From a checkpoint of a small transformer trained on Wikipedia.
Architecture: LayerNorm before each block, learned positions.
Training: a variant of SOAP for these matrices, 289M tokens, 4407 steps.
Each number is 50 + 10 x the weight over its row's rms, rounded and kept within 0 to 99. Layers, rows and columns count from 0. The size before them is the row's rms in percent of the matrix's.

# q: layer 2 attention query, 192x192, rms 0.185, rows 183-191, columns 0-63
# k: layer 2 attention key, 192x192, rms 0.165, rows 183-191, columns 0-63
# v: layer 2 attention value, 192x192, rms 0.217, rows 160-191, columns 0-63
# o: layer 2 attention output (transposed), 192x192, rms 0.199, rows 160-191, columns 0-63
# up: layer 2 MLP up, 768x192, rms 0.187, rows 0-11, columns 0-63
# down: layer 2 MLP down (transposed), 768x192, rms 0.173, rows 0-10, columns 0-63
q183 103:37 48 54 31 41 56 51 39 70 42 57 28 61 48 48 55 49 34 64 63 42 41 49 34 55 57 36 43 52 47 55 47 66 69 59 52 60 52 56 27 59 47 51 45 50 44 48 45 39 41 39 37 58 49 58 55 41 37 66 38 44 47 62 48
k183 105:33 51 71 34 38 41 55 44 43 56 55 40 45 52 40 35 57 47 43 17 73 58 38 47 40 60 69 57 50 47 31 51 61 46 51 45 44 43 51 49 53 47 48 47 57 66 34 47 46 52 49 38 53 63 41 43 46 61 43 49 54 60 49 70
q184 105:54 35 63 54 55 66 62 55 50 50 44 42 40 42 35 49 68 45 76 68 53 40 40 48 54 31 60 58 56 60 42 50 44 65 63 59 40 42 43 56 55 49 58 66 47 55 53 60 67 38 61 37 54 51 29 59 42 43 51 49 79 56 57 55
k184 124:43 71 48 52 52 60 31 53 48 57 39 56 62 69 61 74 52 35 46 50 49 63 31 43 47 46 38 45 25 63 48 29 32 47 58 42 40 52 32 58 35 51 50 45 44 31 53 52 62 49 38 41 40 55 55 63 39 35 43 61 40 30 61 35
q185 110:73 68 43 61 44 53 46 49 41 47 33 63 58 36 33 63 44 58 54 53 45 36 58 65 59 48 54 53 67 56 52 55 59 51 50 42 45 53 43 55 49 52 52 61 44 48 54 54 44 62 56 47 59 43 63 54 29 54 31 68 48 56 52 46
k185 104:21 48 31 53 61 40 57 51 55 66 60 72 56 69 56 44 62 41 47 49 52 60 45 27 47 25 40 58 39 28 33 53 58 54 38 56 48 45 36 58 30 57 54 61 59 46 58 56 50 57 45 43 28 57 50 45 66 65 39 55 51 28 60 56
q186 099:46 31 43 48 40 60 53 42 54 40 32 47 52 33 51 41 65 41 51 50 49 49 38 32 44 46 42 53 32 47 34 49 48 43 47 40 31 51 45 52 55 54 64 53 43 49 55 41 66 35 59 42 63 54 47 54 46 48 57 34 48 44 47 37
k186 103:48 69 53 64 44 46 61 55 58 54 54 63 58 52 51 57 53 47 12 64 57 57 51 51 53 56 61 51 56 58 61 55 50 50 56 63 62 63 62 44 43 52 63 43 78 37 67 53 43 50 55 60 46 48 68 61 63 52 46 35 50 55 47 60
q187 113:60 53 47 60 39 47 66 53 66 69 37 64 50 52 64 60 57 41 52 47 46 43 57 54 57 56 61 33 45 57 49 45 59 41 60 56 33 72 46 46 51 66 35 70 55 47 48 59 70 65 57 57 53 69 55 47 39 53 55 64 60 45 42 55
k187 126:58 53 38 51 54 50 51 75 53 35 26 64 52 57 55 55 41 54 61 70 53 35 53 37 52 54 40 56 41 61 47 41 45 63 49 44 52 50 36 51 39 73 57 46 39 44 83 65 50 53 63 49 47 38 49 61 35 32 46 61 44 36 44 57
q188 107:41 52 57 44 66 60 61 55 58 46 51 56 40 31 60 62 51 54 48 63 33 60 46 48 19 46 47 59 50 48 46 35 51 39 65 44 58 32 55 45 53 52 51 39 39 54 50 42 64 54 37 40 57 33 34 56 49 51 24 32 56 39 75 67
k188 121:57 45 42 52 54 51 48 47 36 41 52 42 52 63 48 47 57 43 53 24 66 57 37 50 42 50 46 42 51 42 55 53 59 49 38 57 33 45 51 46 36 45 59 36 63 52 54 47 36 34 37 62 51 37 48 47 44 54 50 68 62 43 47 46
q189 109:51 72 67 39 55 43 31 62 42 39 66 39 38 49 37 48 30 68 57 60 47 57 64 44 57 24 53 52 74 53 55 56 45 57 64 64 55 67 48 44 50 41 43 53 50 47 42 69 60 53 47 66 36 49 68 45 48 50 44 69 55 47 50 43
k189 120:52 47 61 54 27 50 48 39 64 57 29 48 55 46 54 64 55 41 43 43 50 44 45 42 39 55 52 47 41 56 71 48 69 42 58 50 38 39 50 58 65 37 45 43 45 68 60 40 58 55 55 56 50 55 44 48 23 55 71 38 44 39 49 52
q190 106:58 36 47 67 54 62 48 62 56 34 63 61 47 50 32 45 53 61 33 55 61 63 43 49 47 46 49 54 34 34 53 51 49 54 54 40 66 38 63 61 77 51 39 31 48 60 63 47 51 33 40 51 37 53 47 52 71 50 38 45 47 56 56 55
k190 112:39 41 39 49 45 54 46 44 51 47 68 34 15 51 48 43 49 70 50 48 48 56 58 44 37 58 30 44 63 64 55 50 45 68 46 55 51 60 37 54 32 54 57 46 43 62 29 29 40 40 58 46 52 60 52 61 38 40 47 56 46 39 57 50
q191 114:45 34 63 55 62 38 53 46 60 52 37 25 63 46 51 46 56 75 60 58 55 32 58 42 53 50 70 46 46 52 45 50 51 43 67 41 40 42 42 61 41 43 53 48 43 39 59 44 44 47 32 45 53 37 72 56 53 43 51 59 50 46 62 43
k191 105:48 60 26 51 36 32 53 49 67 62 40 58 44 65 43 60 49 50 50 57 51 51 47 47 38 28 40 44 67 47 36 43 45 49 49 31 58 56 56 43 58 55 65 54 49 31 61 48 53 42 50 54 57 41 45 59 33 59 49 55 58 53 37 59
v160 089:68 45 40 44 60 47 52 33 55 44 64 64 51 56 50 47 40 61 50 29 59 55 52 52 72 44 58 45 57 47 67 46 45 52 43 31 44 47 63 60 50 34 50 56 50 52 46 44 42 55 30 65 52 60 48 45 44 62 36 55 43 64 55 45
o160 086:54 61 30 53 53 37 52 57 46 48 44 40 47 46 40 59 66 49 58 75 57 43 42 52 59 47 48 58 45 57 51 43 64 41 51 61 52 50 65 27 43 43 44 42 44 57 55 45 62 38 62 34 64 60 46 52 50 45 62 36 55 55 45 59
v161 087:65 41 29 54 46 48 55 60 73 34 47 51 67 52 49 60 53 56 55 45 40 37 55 51 44 61 59 62 73 49 42 59 44 49 49 33 50 52 41 49 47 50 34 57 42 43 36 58 64 51 72 45 52 65 33 50 38 31 50 56 70 41 48 41
o161 088:48 83 46 50 69 56 42 44 53 61 59 46 46 37 45 28 45 55 51 44 55 64 53 57 42 43 45 47 42 46 56 31 38 35 59 62 62 46 63 66 64 43 52 45 54 60 50 52 44 50 37 61 49 44 40 45 64 54 49 56 30 64 52 54
v162 092:56 62 46 58 52 60 39 47 58 38 31 71 63 55 68 47 50 68 25 58 69 52 39 35 49 50 43 43 53 48 63 52 52 46 42 38 47 45 53 54 73 59 66 48 38 60 63 58 45 42 62 45 38 49 26 63 38 53 70 46 50 51 52 60
o162 092:46 53 49 57 60 40 37 50 33 50 55 44 59 32 39 47 41 42 56 34 47 56 68 73 52 55 55 58 25 40 42 48 53 57 57 61 39 34 33 46 40 31 61 61 51 37 49 65 57 45 58 36 60 45 68 45 49 48 20 56 60 40 62 46
v163 079:74 51 58 51 48 37 55 34 41 35 57 47 58 44 56 60 52 71 40 55 36 57 65 42 61 44 77 43 46 44 50 70 46 49 47 42 52 56 47 44 37 71 54 49 63 47 42 68 30 16 55 46 58 48 48 39 54 71 61 47 36 54 46 55
o163 088:49 51 43 58 59 50 48 64 59 48 34 56 57 39 39 54 68 41 59 53 37 44 57 69 63 46 36 55 30 48 56 44 49 48 54 53 55 39 51 56 55 25 65 60 63 55 44 48 76 54 49 45 47 63 36 56 58 40 32 51 66 43 47 26
v164 088:51 59 47 50 54 45 52 50 57 43 44 66 58 54 47 49 55 36 56 39 79 48 38 37 44 49 64 41 53 64 47 56 48 62 57 52 40 46 48 39 77 55 56 44 47 55 56 58 59 34 52 61 43 51 65 47 59 51 57 39 38 43 49 57
o164 083:43 54 40 33 44 52 53 55 42 43 37 52 58 51 44 49 38 62 60 54 46 56 38 57 62 55 36 66 45 56 68 44 76 40 51 57 60 44 55 50 32 59 47 46 53 47 71 47 38 36 56 45 60 42 31 65 44 51 37 46 39 60 51 42
v165 079:49 51 53 53 26 62 53 43 49 65 43 71 38 43 67 54 51 39 56 47 65 60 42 64 49 60 55 32 61 57 58 41 49 54 34 47 50 35 54 46 41 39 59 48 45 62 39 59 80 56 43 40 68 45 41 62 51 62 61 45 50 41 34 57
o165 078:58 54 43 41 70 54 76 55 40 34 56 36 61 61 36 47 50 57 36 47 28 44 49 44 66 47 46 64 55 39 43 47 58 61 62 48 46 67 57 48 62 76 50 42 64 57 63 48 49 43 67 44 55 51 59 47 39 50 55 33 43 49 66 41
v166 081:46 50 48 61 34 48 52 47 39 35 64 43 41 47 46 51 66 58 52 38 46 53 41 48 62 57 48 57 52 62 39 37 55 49 42 42 63 37 60 61 47 47 51 44 48 63 33 67 51 55 40 36 59 54 49 36 39 57 33 48 34 58 31 63
o166 083:51 51 39 35 58 43 61 53 50 54 54 60 56 60 64 38 51 45 41 43 57 58 44 49 38 50 60 34 37 49 78 52 42 48 47 63 52 56 44 51 53 57 45 44 43 41 59 53 50 53 57 55 29 41 59 42 57 56 78 44 47 47 53 33
v167 088:53 48 33 58 61 55 54 67 40 44 58 62 49 42 55 49 53 40 51 56 50 46 54 52 50 75 43 63 54 51 61 42 55 51 56 35 58 52 54 48 51 31 60 44 37 44 57 42 45 47 42 49 42 36 53 61 62 77 44 37 56 52 38 21
o167 091:47 53 52 53 28 45 49 51 49 38 22 31 56 42 48 41 51 61 58 53 58 43 42 45 38 41 58 65 46 43 41 52 41 44 61 50 49 54 55 43 56 49 42 49 41 53 67 59 44 61 54 44 50 51 63 52 30 35 65 47 41 58 57 47
v168 086:49 46 56 42 51 50 38 63 54 57 45 34 62 45 56 41 61 51 54 43 40 54 56 43 60 49 39 42 55 64 36 55 56 40 54 53 49 38 49 37 50 34 51 53 52 48 31 53 39 66 46 53 51 56 58 64 36 51 67 53 67 46 37 50
o168 091:61 62 44 53 35 63 50 47 59 50 65 57 58 35 70 46 50 52 40 58 68 41 42 68 48 50 73 41 57 42 31 38 36 58 71 56 49 60 47 45 46 45 44 50 51 65 62 48 55 54 71 48 50 30 45 27 33 50 45 50 44 42 50 52
v169 089:61 77 64 50 50 52 43 59 56 59 38 42 48 43 47 60 36 52 49 45 60 22 47 37 48 56 58 46 41 40 58 54 67 71 48 61 32 49 52 36 47 49 34 37 55 43 36 54 38 55 48 53 43 48 34 71 62 57 62 61 46 75 52 40
o169 094:45 33 47 40 60 56 59 49 43 35 65 67 42 46 45 43 42 55 62 51 46 69 46 57 47 44 50 44 59 55 41 47 37 53 32 40 45 48 63 60 35 37 70 58 39 69 33 45 50 58 53 38 56 45 50 55 53 36 28 39 63 35 65 48
v170 085:54 59 56 63 52 44 46 59 54 55 52 53 61 49 45 47 49 51 57 35 53 49 50 48 50 68 50 49 50 41 49 61 67 52 49 46 46 54 56 49 43 48 58 50 76 58 51 52 29 39 35 47 44 44 64 65 45 29 50 46 63 55 40 53
o170 087:52 30 47 50 46 49 59 64 45 62 63 63 44 47 31 58 30 58 47 52 52 57 58 40 37 40 40 37 54 48 67 47 27 56 56 48 49 38 51 58 54 64 43 44 33 49 52 33 53 61 54 45 51 48 40 45 41 60 64 47 45 48 54 53
v171 096:66 46 42 44 56 53 54 41 56 42 46 49 44 29 47 38 54 57 46 35 51 35 32 56 48 53 51 55 49 64 54 53 43 55 50 45 34 38 47 52 50 53 37 43 60 58 43 47 61 46 44 46 55 44 51 45 64 58 23 53 46 51 64 49
o171 096:41 51 36 66 43 53 53 59 32 66 38 53 53 65 64 48 64 52 48 77 59 55 46 35 45 45 57 53 53 54 62 42 69 53 55 55 57 53 62 47 49 54 52 46 38 51 60 64 48 48 51 44 66 50 53 54 42 23 49 53 45 55 40 53
v172 086:43 57 51 42 52 58 59 49 50 53 65 41 56 51 59 62 39 62 61 46 60 57 58 53 39 40 51 46 46 73 29 40 45 49 51 44 48 62 48 61 39 50 60 46 61 60 43 35 53 49 47 44 46 51 74 56 51 35 51 43 78 79 57 46
o172 095:56 53 53 58 42 44 32 47 50 50 27 62 24 51 49 58 59 51 53 67 44 46 56 49 48 47 56 49 72 38 70 69 53 55 55 54 57 32 60 39 58 43 26 50 46 48 61 47 36 39 57 48 40 47 21 41 52 54 46 58 40 46 54 54
v173 090:33 58 46 43 79 66 54 57 54 28 44 26 57 62 58 57 62 33 52 46 63 60 40 22 56 41 40 48 44 49 57 39 45 58 52 59 32 47 43 49 46 49 51 37 54 55 54 38 35 52 58 55 57 49 58 50 72 45 49 53 51 46 46 48
o173 090:64 41 46 37 39 45 37 48 49 56 42 67 37 38 50 52 53 73 54 63 67 48 60 65 54 54 54 48 59 52 33 54 75 46 52 56 46 57 54 60 39 45 58 35 50 39 52 76 60 51 47 51 40 35 52 50 29 39 37 34 52 55 41 54
v174 087:71 53 52 57 49 29 48 70 39 57 50 62 60 40 49 46 52 49 45 53 33 54 64 37 54 40 69 58 54 53 38 58 65 56 48 33 64 59 53 39 49 49 47 45 63 63 51 45 36 29 45 54 51 53 47 50 45 57 53 61 47 56 39 61
o174 086:32 44 53 36 58 76 30 50 50 52 38 44 62 65 46 60 65 25 48 34 60 31 35 76 48 58 33 37 35 42 53 46 55 45 45 64 40 45 55 59 64 40 54 64 46 56 46 61 58 56 69 60 48 56 38 38 55 59 43 44 53 57 58 48
v175 094:49 39 58 44 56 53 63 62 63 58 44 51 44 56 38 47 32 37 61 43 47 64 50 55 50 41 65 69 65 47 45 33 64 42 34 34 48 30 69 51 63 37 63 62 42 45 47 50 56 39 49 42 34 40 54 37 49 52 50 57 43 60 47 42
o175 101:58 45 47 49 44 58 47 30 44 54 62 60 52 44 45 75 56 50 40 49 46 39 40 42 54 63 44 51 35 63 47 54 26 55 48 68 52 60 46 45 36 52 50 50 54 52 46 42 53 56 51 63 59 57 38 50 45 51 68 41 58 37 43 48
v176 084:42 33 51 64 31 42 41 57 43 59 54 46 49 53 54 62 59 54 57 50 51 49 64 60 37 49 42 52 39 60 58 44 58 38 63 41 50 61 50 43 50 62 57 48 45 51 40 44 42 41 64 51 48 51 54 34 51 61 37 56 48 52 66 31
o176 091:62 67 48 42 67 55 37 56 50 49 49 51 52 48 42 49 34 43 57 53 53 58 57 53 38 45 42 46 67 48 50 60 32 61 33 45 58 44 57 58 54 35 58 35 59 37 45 29 57 37 50 48 50 52 40 55 76 53 51 53 60 47 55 44
v177 086:58 36 40 35 60 27 48 26 53 48 42 57 42 37 55 59 49 43 61 43 64 44 60 44 55 61 53 62 36 56 44 47 56 50 53 48 68 43 69 55 51 46 69 35 44 70 56 46 64 47 43 40 31 43 49 68 51 67 53 66 53 47 45 43
o177 092:54 40 36 59 41 61 60 69 35 51 43 54 50 60 50 47 57 51 55 42 54 54 47 58 60 34 36 43 58 36 58 49 30 38 50 35 40 32 23 52 60 53 39 39 52 33 39 54 39 49 56 46 83 54 36 49 47 29 53 44 63 57 31 42
v178 089:52 40 45 57 50 34 38 74 38 33 35 51 58 50 60 34 66 45 49 51 49 60 42 44 55 50 68 58 42 57 48 39 58 48 49 40 53 49 52 42 58 80 35 51 42 40 43 63 52 35 54 54 51 49 54 45 29 42 44 45 61 49 44 69
o178 096:52 69 43 33 72 60 58 51 58 59 41 56 51 48 34 67 49 67 37 53 57 60 63 54 42 51 46 46 49 53 56 61 50 44 58 59 45 46 61 52 45 39 52 49 56 54 69 50 52 62 47 56 42 48 52 54 61 54 42 56 51 61 32 51
v179 089:40 57 52 49 51 57 46 40 41 57 50 37 52 55 27 52 62 49 65 65 48 59 73 33 49 48 53 44 61 47 44 47 41 64 56 48 48 34 56 42 63 59 48 48 46 39 45 66 50 49 56 48 45 54 44 52 57 28 62 70 59 48 50 38
o179 090:51 49 50 50 44 47 54 59 63 34 61 52 47 58 67 59 18 47 29 41 60 38 34 48 40 62 44 46 50 52 52 50 48 40 47 47 59 63 62 59 37 50 43 55 38 46 59 42 51 52 50 66 55 40 46 49 52 63 30 49 49 45 43 62
v180 086:52 55 68 49 46 51 53 51 31 53 43 39 39 46 48 51 53 48 25 37 53 45 37 52 60 57 39 58 62 51 40 54 48 69 54 56 61 44 42 56 37 55 42 67 59 36 52 59 58 51 65 71 46 45 69 69 43 56 37 45 57 49 44 48
o180 086:58 55 47 52 56 58 43 47 59 40 42 42 59 52 59 39 52 61 61 79 59 49 57 49 45 42 60 45 45 44 50 47 56 45 60 59 55 49 46 59 34 50 56 37 48 52 49 50 40 58 35 35 63 46 36 37 66 49 49 61 54 55 67 46
v181 088:39 44 34 40 55 31 50 73 49 62 49 36 45 36 54 61 50 50 64 36 57 74 60 64 36 55 71 61 61 53 52 56 49 43 49 66 64 62 44 48 45 46 44 38 45 32 46 47 49 58 39 52 42 52 64 41 50 53 57 46 46 39 34 45
o181 091:60 59 51 52 66 72 37 32 55 46 49 53 48 58 52 53 54 58 50 59 50 40 42 40 54 30 35 63 46 45 60 52 61 60 57 36 45 46 53 44 60 53 52 58 42 63 67 59 45 49 49 57 73 43 71 60 35 38 46 45 52 52 49 54
v182 090:31 64 48 47 38 44 61 36 37 47 66 42 64 32 50 39 60 47 48 58 66 40 52 56 54 55 54 57 63 57 50 56 33 35 46 44 47 56 56 49 69 41 36 46 54 69 42 45 42 36 51 64 43 67 45 52 54 73 53 53 45 45 57 44
o182 091:62 32 71 43 43 57 55 65 60 39 28 60 43 46 59 54 60 46 44 45 51 52 46 42 44 56 58 53 51 44 47 37 64 38 58 49 45 44 34 42 29 59 62 55 35 26 45 55 36 72 56 49 69 39 46 53 46 34 47 59 63 39 36 57
v183 089:50 42 50 37 26 36 49 57 67 53 69 34 55 59 46 51 54 52 45 44 36 49 49 48 51 54 76 52 35 44 45 61 46 74 76 49 48 54 65 45 51 46 49 55 72 42 35 49 54 48 49 37 48 41 45 40 63 36 51 58 47 53 64 39
o183 087:55 45 63 57 55 62 49 40 41 56 59 69 50 57 56 48 49 52 61 56 54 46 43 64 49 54 35 45 53 46 60 49 61 34 41 39 48 47 45 50 40 74 58 42 39 58 61 38 40 38 54 66 67 48 49 59 55 57 42 43 60 55 38 51
v184 086:44 64 61 56 59 51 51 46 51 61 43 22 53 50 49 48 38 53 63 51 51 27 46 58 53 60 59 50 52 50 51 62 42 36 51 38 72 66 51 47 52 48 41 58 41 33 32 55 46 52 53 38 41 35 63 43 68 46 48 40 69 59 46 57
o184 083:61 58 64 44 43 44 51 33 50 30 57 56 31 48 35 49 53 45 32 59 46 58 41 49 33 44 47 61 47 53 50 37 56 64 49 66 34 62 46 39 63 37 44 54 40 49 53 57 44 52 54 61 46 38 50 39 36 50 54 51 46 54 49 57
v185 092:43 60 53 44 33 46 55 63 61 57 43 72 57 36 60 63 54 52 59 37 46 66 49 62 53 60 40 45 54 49 55 55 33 66 50 50 40 53 35 53 61 43 50 59 41 48 44 51 55 56 26 43 50 58 50 58 63 65 29 56 73 62 46 59
o185 092:57 50 49 46 48 73 54 40 50 40 66 50 39 68 41 34 54 41 51 69 45 49 45 57 47 51 43 58 50 54 46 49 67 41 38 42 55 37 40 59 57 56 39 55 65 57 37 47 52 36 52 51 54 40 51 60 51 38 45 63 40 45 56 54
v186 082:49 53 53 38 43 53 37 50 51 53 33 47 36 41 61 47 49 52 53 43 28 49 43 62 63 46 32 48 38 57 47 47 52 46 61 55 36 58 66 39 44 61 46 54 46 49 45 57 54 47 63 48 62 51 60 38 33 56 35 68 30 62 41 46
o186 090:57 28 41 69 48 57 67 46 58 26 67 38 62 45 43 47 60 53 47 48 50 54 60 42 53 61 68 38 60 51 39 53 49 66 52 57 48 38 33 60 26 59 57 51 61 56 53 47 50 56 49 60 47 61 47 39 68 43 61 45 64 37 53 59
v187 085:57 44 26 50 41 67 48 38 42 43 56 46 55 51 44 46 41 42 57 44 40 67 51 49 45 34 55 44 48 43 50 55 41 57 43 46 67 24 56 40 52 55 53 35 34 58 34 56 46 34 48 64 55 58 54 55 61 56 59 35 64 47 51 63
o187 092:47 62 42 53 50 46 56 61 60 45 55 45 45 35 50 50 67 47 47 49 59 51 38 51 44 49 41 60 42 35 42 47 83 46 66 40 23 72 48 38 48 53 56 71 65 56 57 53 48 65 65 41 45 42 49 25 54 47 67 61 32 45 44 37
v188 084:50 64 51 38 52 52 43 52 45 50 61 52 65 51 50 47 61 43 61 38 53 56 26 38 65 30 51 59 60 56 55 43 55 40 71 63 66 52 48 76 46 46 52 43 45 39 45 55 39 70 32 29 48 44 50 55 23 50 58 54 52 47 36 54
o188 091:54 41 44 50 57 40 61 59 49 53 52 49 55 48 65 52 67 35 49 68 53 51 59 44 50 55 52 36 45 56 55 73 34 53 46 51 31 49 47 34 54 48 50 49 41 41 39 63 54 45 53 46 53 46 64 47 58 39 34 56 39 60 50 42
v189 092:46 52 51 37 44 40 47 38 49 75 41 40 48 53 60 46 39 60 50 45 40 44 54 59 57 48 41 56 53 46 56 69 33 70 62 60 51 48 63 52 36 48 56 48 51 34 48 44 37 51 47 57 53 50 45 76 45 43 38 58 39 46 52 36
o189 088:31 53 40 52 58 45 59 39 48 30 72 50 68 62 65 41 41 44 54 54 54 62 39 56 54 53 53 68 34 46 37 52 48 60 47 37 53 63 42 51 68 44 40 59 38 47 51 49 60 20 49 67 60 71 57 30 46 53 64 44 53 52 45 58
v190 086:43 47 39 40 58 55 57 50 37 45 49 48 57 49 48 49 70 56 52 53 45 63 37 39 49 53 60 42 40 52 61 36 59 59 38 58 75 46 60 50 38 47 41 51 35 49 71 71 50 57 38 53 36 48 54 50 51 54 54 58 71 44 46 54
o190 085:60 47 53 27 51 54 43 59 57 39 41 37 41 46 47 55 46 65 50 49 49 35 52 49 46 55 46 60 54 52 39 60 46 39 54 47 32 63 44 55 62 28 57 49 40 44 63 52 55 60 47 44 44 34 53 44 59 44 45 40 55 46 50 56
v191 091:69 46 63 47 54 51 27 48 46 71 41 47 40 61 52 46 43 52 42 48 77 59 58 72 63 42 44 51 56 41 58 40 49 55 46 39 62 50 39 64 33 40 47 62 58 52 72 45 68 54 62 43 51 57 62 41 71 50 73 63 41 49 43 56
o191 095:47 65 57 35 42 33 67 56 65 40 58 53 62 41 37 62 49 63 58 48 30 36 47 34 43 62 60 58 55 44 31 36 64 54 42 63 43 64 60 58 61 59 49 56 49 54 54 33 51 42 29 40 60 30 46 55 51 49 42 49 52 45 49 53
up0 077:59 49 43 38 46 32 40 44 55 54 49 40 58 51 47 46 69 59 45 54 53 38 37 37 52 58 44 66 65 54 36 46 61 63 50 48 54 37 42 47 57 59 51 59 43 57 54 53 40 49 34 51 51 50 54 38 30 44 52 61 57 53 35 34
down0 079:47 40 58 49 50 54 55 50 43 43 64 52 47 25 51 46 54 44 70 35 64 61 40 41 51 50 56 60 64 55 45 37 47 38 50 46 52 52 53 55 59 54 58 39 61 55 34 46 54 38 24 68 58 45 30 56 45 57 43 55 55 49 27 49
up1 096:59 62 60 58 52 71 53 59 48 49 45 52 40 74 51 51 61 67 37 58 40 58 39 40 49 52 44 60 43 75 64 69 66 37 53 52 37 55 51 44 50 69 51 52 27 47 64 54 64 44 69 45 45 49 64 58 45 48 55 48 57 51 54 45
down1 098:45 45 43 54 64 50 46 48 69 62 57 74 49 36 46 50 38 40 49 48 47 50 65 50 48 56 73 46 47 47 37 38 37 44 49 38 67 34 54 30 58 67 42 56 58 60 39 53 37 51 36 49 53 44 59 61 48 57 42 39 42 61 39 53
up2 092:65 56 62 44 50 50 48 42 47 56 67 56 50 37 71 41 41 39 45 40 61 56 65 32 48 47 35 54 60 59 54 34 41 52 63 60 44 61 41 72 55 48 62 47 53 60 46 55 37 68 48 28 43 44 44 57 51 51 37 49 55 58 61 61
down2 092:57 53 75 35 49 55 61 56 47 59 48 44 48 46 65 70 60 40 55 36 54 41 55 49 56 47 43 55 57 73 51 42 47 27 55 43 40 52 44 55 65 42 33 40 44 62 39 50 44 48 42 51 48 52 39 49 38 54 52 55 63 52 48 47
up3 096:32 51 49 50 55 37 63 52 50 43 52 47 31 56 44 52 44 34 42 63 52 67 55 57 54 62 48 33 59 49 29 38 30 65 55 31 38 40 60 42 30 60 64 51 60 55 56 60 70 56 58 45 49 54 50 53 50 71 49 58 53 64 51 43
down3 092:34 62 60 64 53 62 40 55 67 60 33 51 44 48 54 46 43 42 38 58 36 37 42 54 35 49 64 43 51 42 66 47 42 59 52 58 54 62 70 39 37 54 22 51 52 59 46 47 52 60 33 52 36 37 55 54 49 49 35 49 50 61 46 51
up4 100:32 48 49 56 40 51 62 55 48 50 38 59 53 46 59 66 57 23 52 45 65 51 61 53 43 59 55 52 45 55 71 53 49 67 42 49 39 63 33 51 58 57 51 71 50 46 51 41 38 48 44 51 46 40 42 48 57 53 60 58 62 40 46 50
down4 118:46 59 42 55 48 38 39 45 45 54 50 51 44 57 58 27 38 55 25 53 39 61 56 34 56 48 41 45 49 51 53 60 46 42 36 68 53 46 44 59 41 59 52 39 48 60 32 67 65 50 53 54 41 46 58 46 34 52 42 46 43 44 51 35
up5 102:58 39 57 46 36 51 56 50 64 36 41 41 40 68 48 63 50 44 51 54 48 53 48 46 65 60 49 33 51 40 39 48 35 58 33 59 54 55 59 57 40 38 37 58 39 48 59 60 49 59 48 42 42 52 55 60 56 53 50 44 37 59 60 48
down5 116:46 40 52 49 69 52 39 50 53 40 51 51 44 19 51 32 51 46 50 58 54 59 48 48 37 46 71 62 52 48 32 44 58 36 65 44 47 43 66 37 43 50 52 49 55 50 57 44 42 60 48 60 32 47 65 47 41 40 59 51 63 41 55 55
up6 100:49 36 45 46 51 53 55 51 46 47 42 54 42 39 39 40 53 49 49 65 42 56 31 69 42 49 80 40 63 47 42 44 56 48 57 38 53 55 56 50 38 59 55 42 68 40 60 41 53 52 40 29 58 53 58 55 50 72 48 44 48 74 22 56
down6 099:52 50 61 37 42 34 50 54 59 51 50 66 43 45 65 53 64 44 45 39 56 53 56 71 36 53 58 60 58 54 46 52 61 43 56 39 45 55 58 59 34 61 33 49 52 49 51 40 48 48 46 54 69 63 51 64 57 58 45 46 54 45 39 46
up7 086:33 47 45 47 59 47 58 46 57 38 50 56 46 58 32 27 58 48 66 54 56 40 65 52 63 50 57 50 65 49 48 50 61 37 51 52 52 39 40 39 39 61 61 51 49 59 50 44 32 57 53 50 50 51 59 80 43 41 65 58 61 49 51 55
down7 097:62 46 64 70 45 45 43 39 62 63 52 49 35 51 49 54 62 52 61 63 31 34 43 33 61 52 43 63 60 65 37 43 50 50 43 62 38 43 52 41 54 32 61 62 53 42 47 57 55 52 50 56 58 46 55 44 53 43 49 36 34 44 26 44
up8 098:65 56 52 33 46 47 44 72 51 68 47 59 52 40 54 57 63 52 35 45 52 30 58 58 48 46 41 58 46 36 47 57 48 27 41 58 65 66 53 45 50 30 30 49 58 52 56 45 32 24 54 50 58 54 43 75 42 37 40 46 43 41 43 34
down8 096:49 48 64 46 51 54 59 45 51 74 47 61 47 41 56 64 45 42 45 50 67 42 36 46 51 54 75 64 64 65 57 39 37 57 46 44 54 44 49 48 75 59 39 49 49 45 36 63 58 50 57 60 56 56 57 49 51 63 54 36 43 44 50 58
up9 123:68 30 41 45 48 44 32 54 67 43 46 56 44 46 55 61 47 44 45 39 52 64 53 63 40 45 42 27 70 37 52 51 50 53 45 46 47 62 54 43 28 30 41 44 64 47 57 44 38 57 56 45 45 40 57 42 67 47 39 48 62 51 57 35
down9 125:67 39 41 69 48 58 48 56 42 25 46 31 55 59 40 50 45 52 37 43 54 41 56 47 59 46 60 37 50 45 56 53 55 37 48 49 48 41 50 37 62 47 63 41 47 38 49 62 54 52 57 33 38 50 50 50 40 49 50 42 54 70 44 53
up10 088:60 58 39 56 39 32 41 50 44 52 50 47 73 54 45 71 47 74 42 43 51 41 72 61 78 40 51 49 45 42 35 32 65 50 46 63 49 57 43 38 44 38 44 49 55 29 48 38 56 41 42 33 52 22 56 59 50 59 42 36 41 60 38 63
down10 091:49 49 67 61 43 38 59 45 62 66 62 51 38 47 59 54 48 64 52 53 59 57 36 56 56 46 41 50 65 45 65 36 65 48 56 48 52 46 45 49 53 39 56 42 71 45 38 49 77 58 48 46 51 56 40 44 47 62 48 58 31 37 45 68
up11 099:48 47 45 66 50 48 56 58 54 55 38 20 45 40 45 37 44 45 46 38 67 40 33 46 53 41 54 51 39 53 60 52 42 54 54 68 60 56 41 55 69 57 60 51 70 45 59 55 46 44 58 53 48 44 57 53 33 53 53 38 48 58 44 61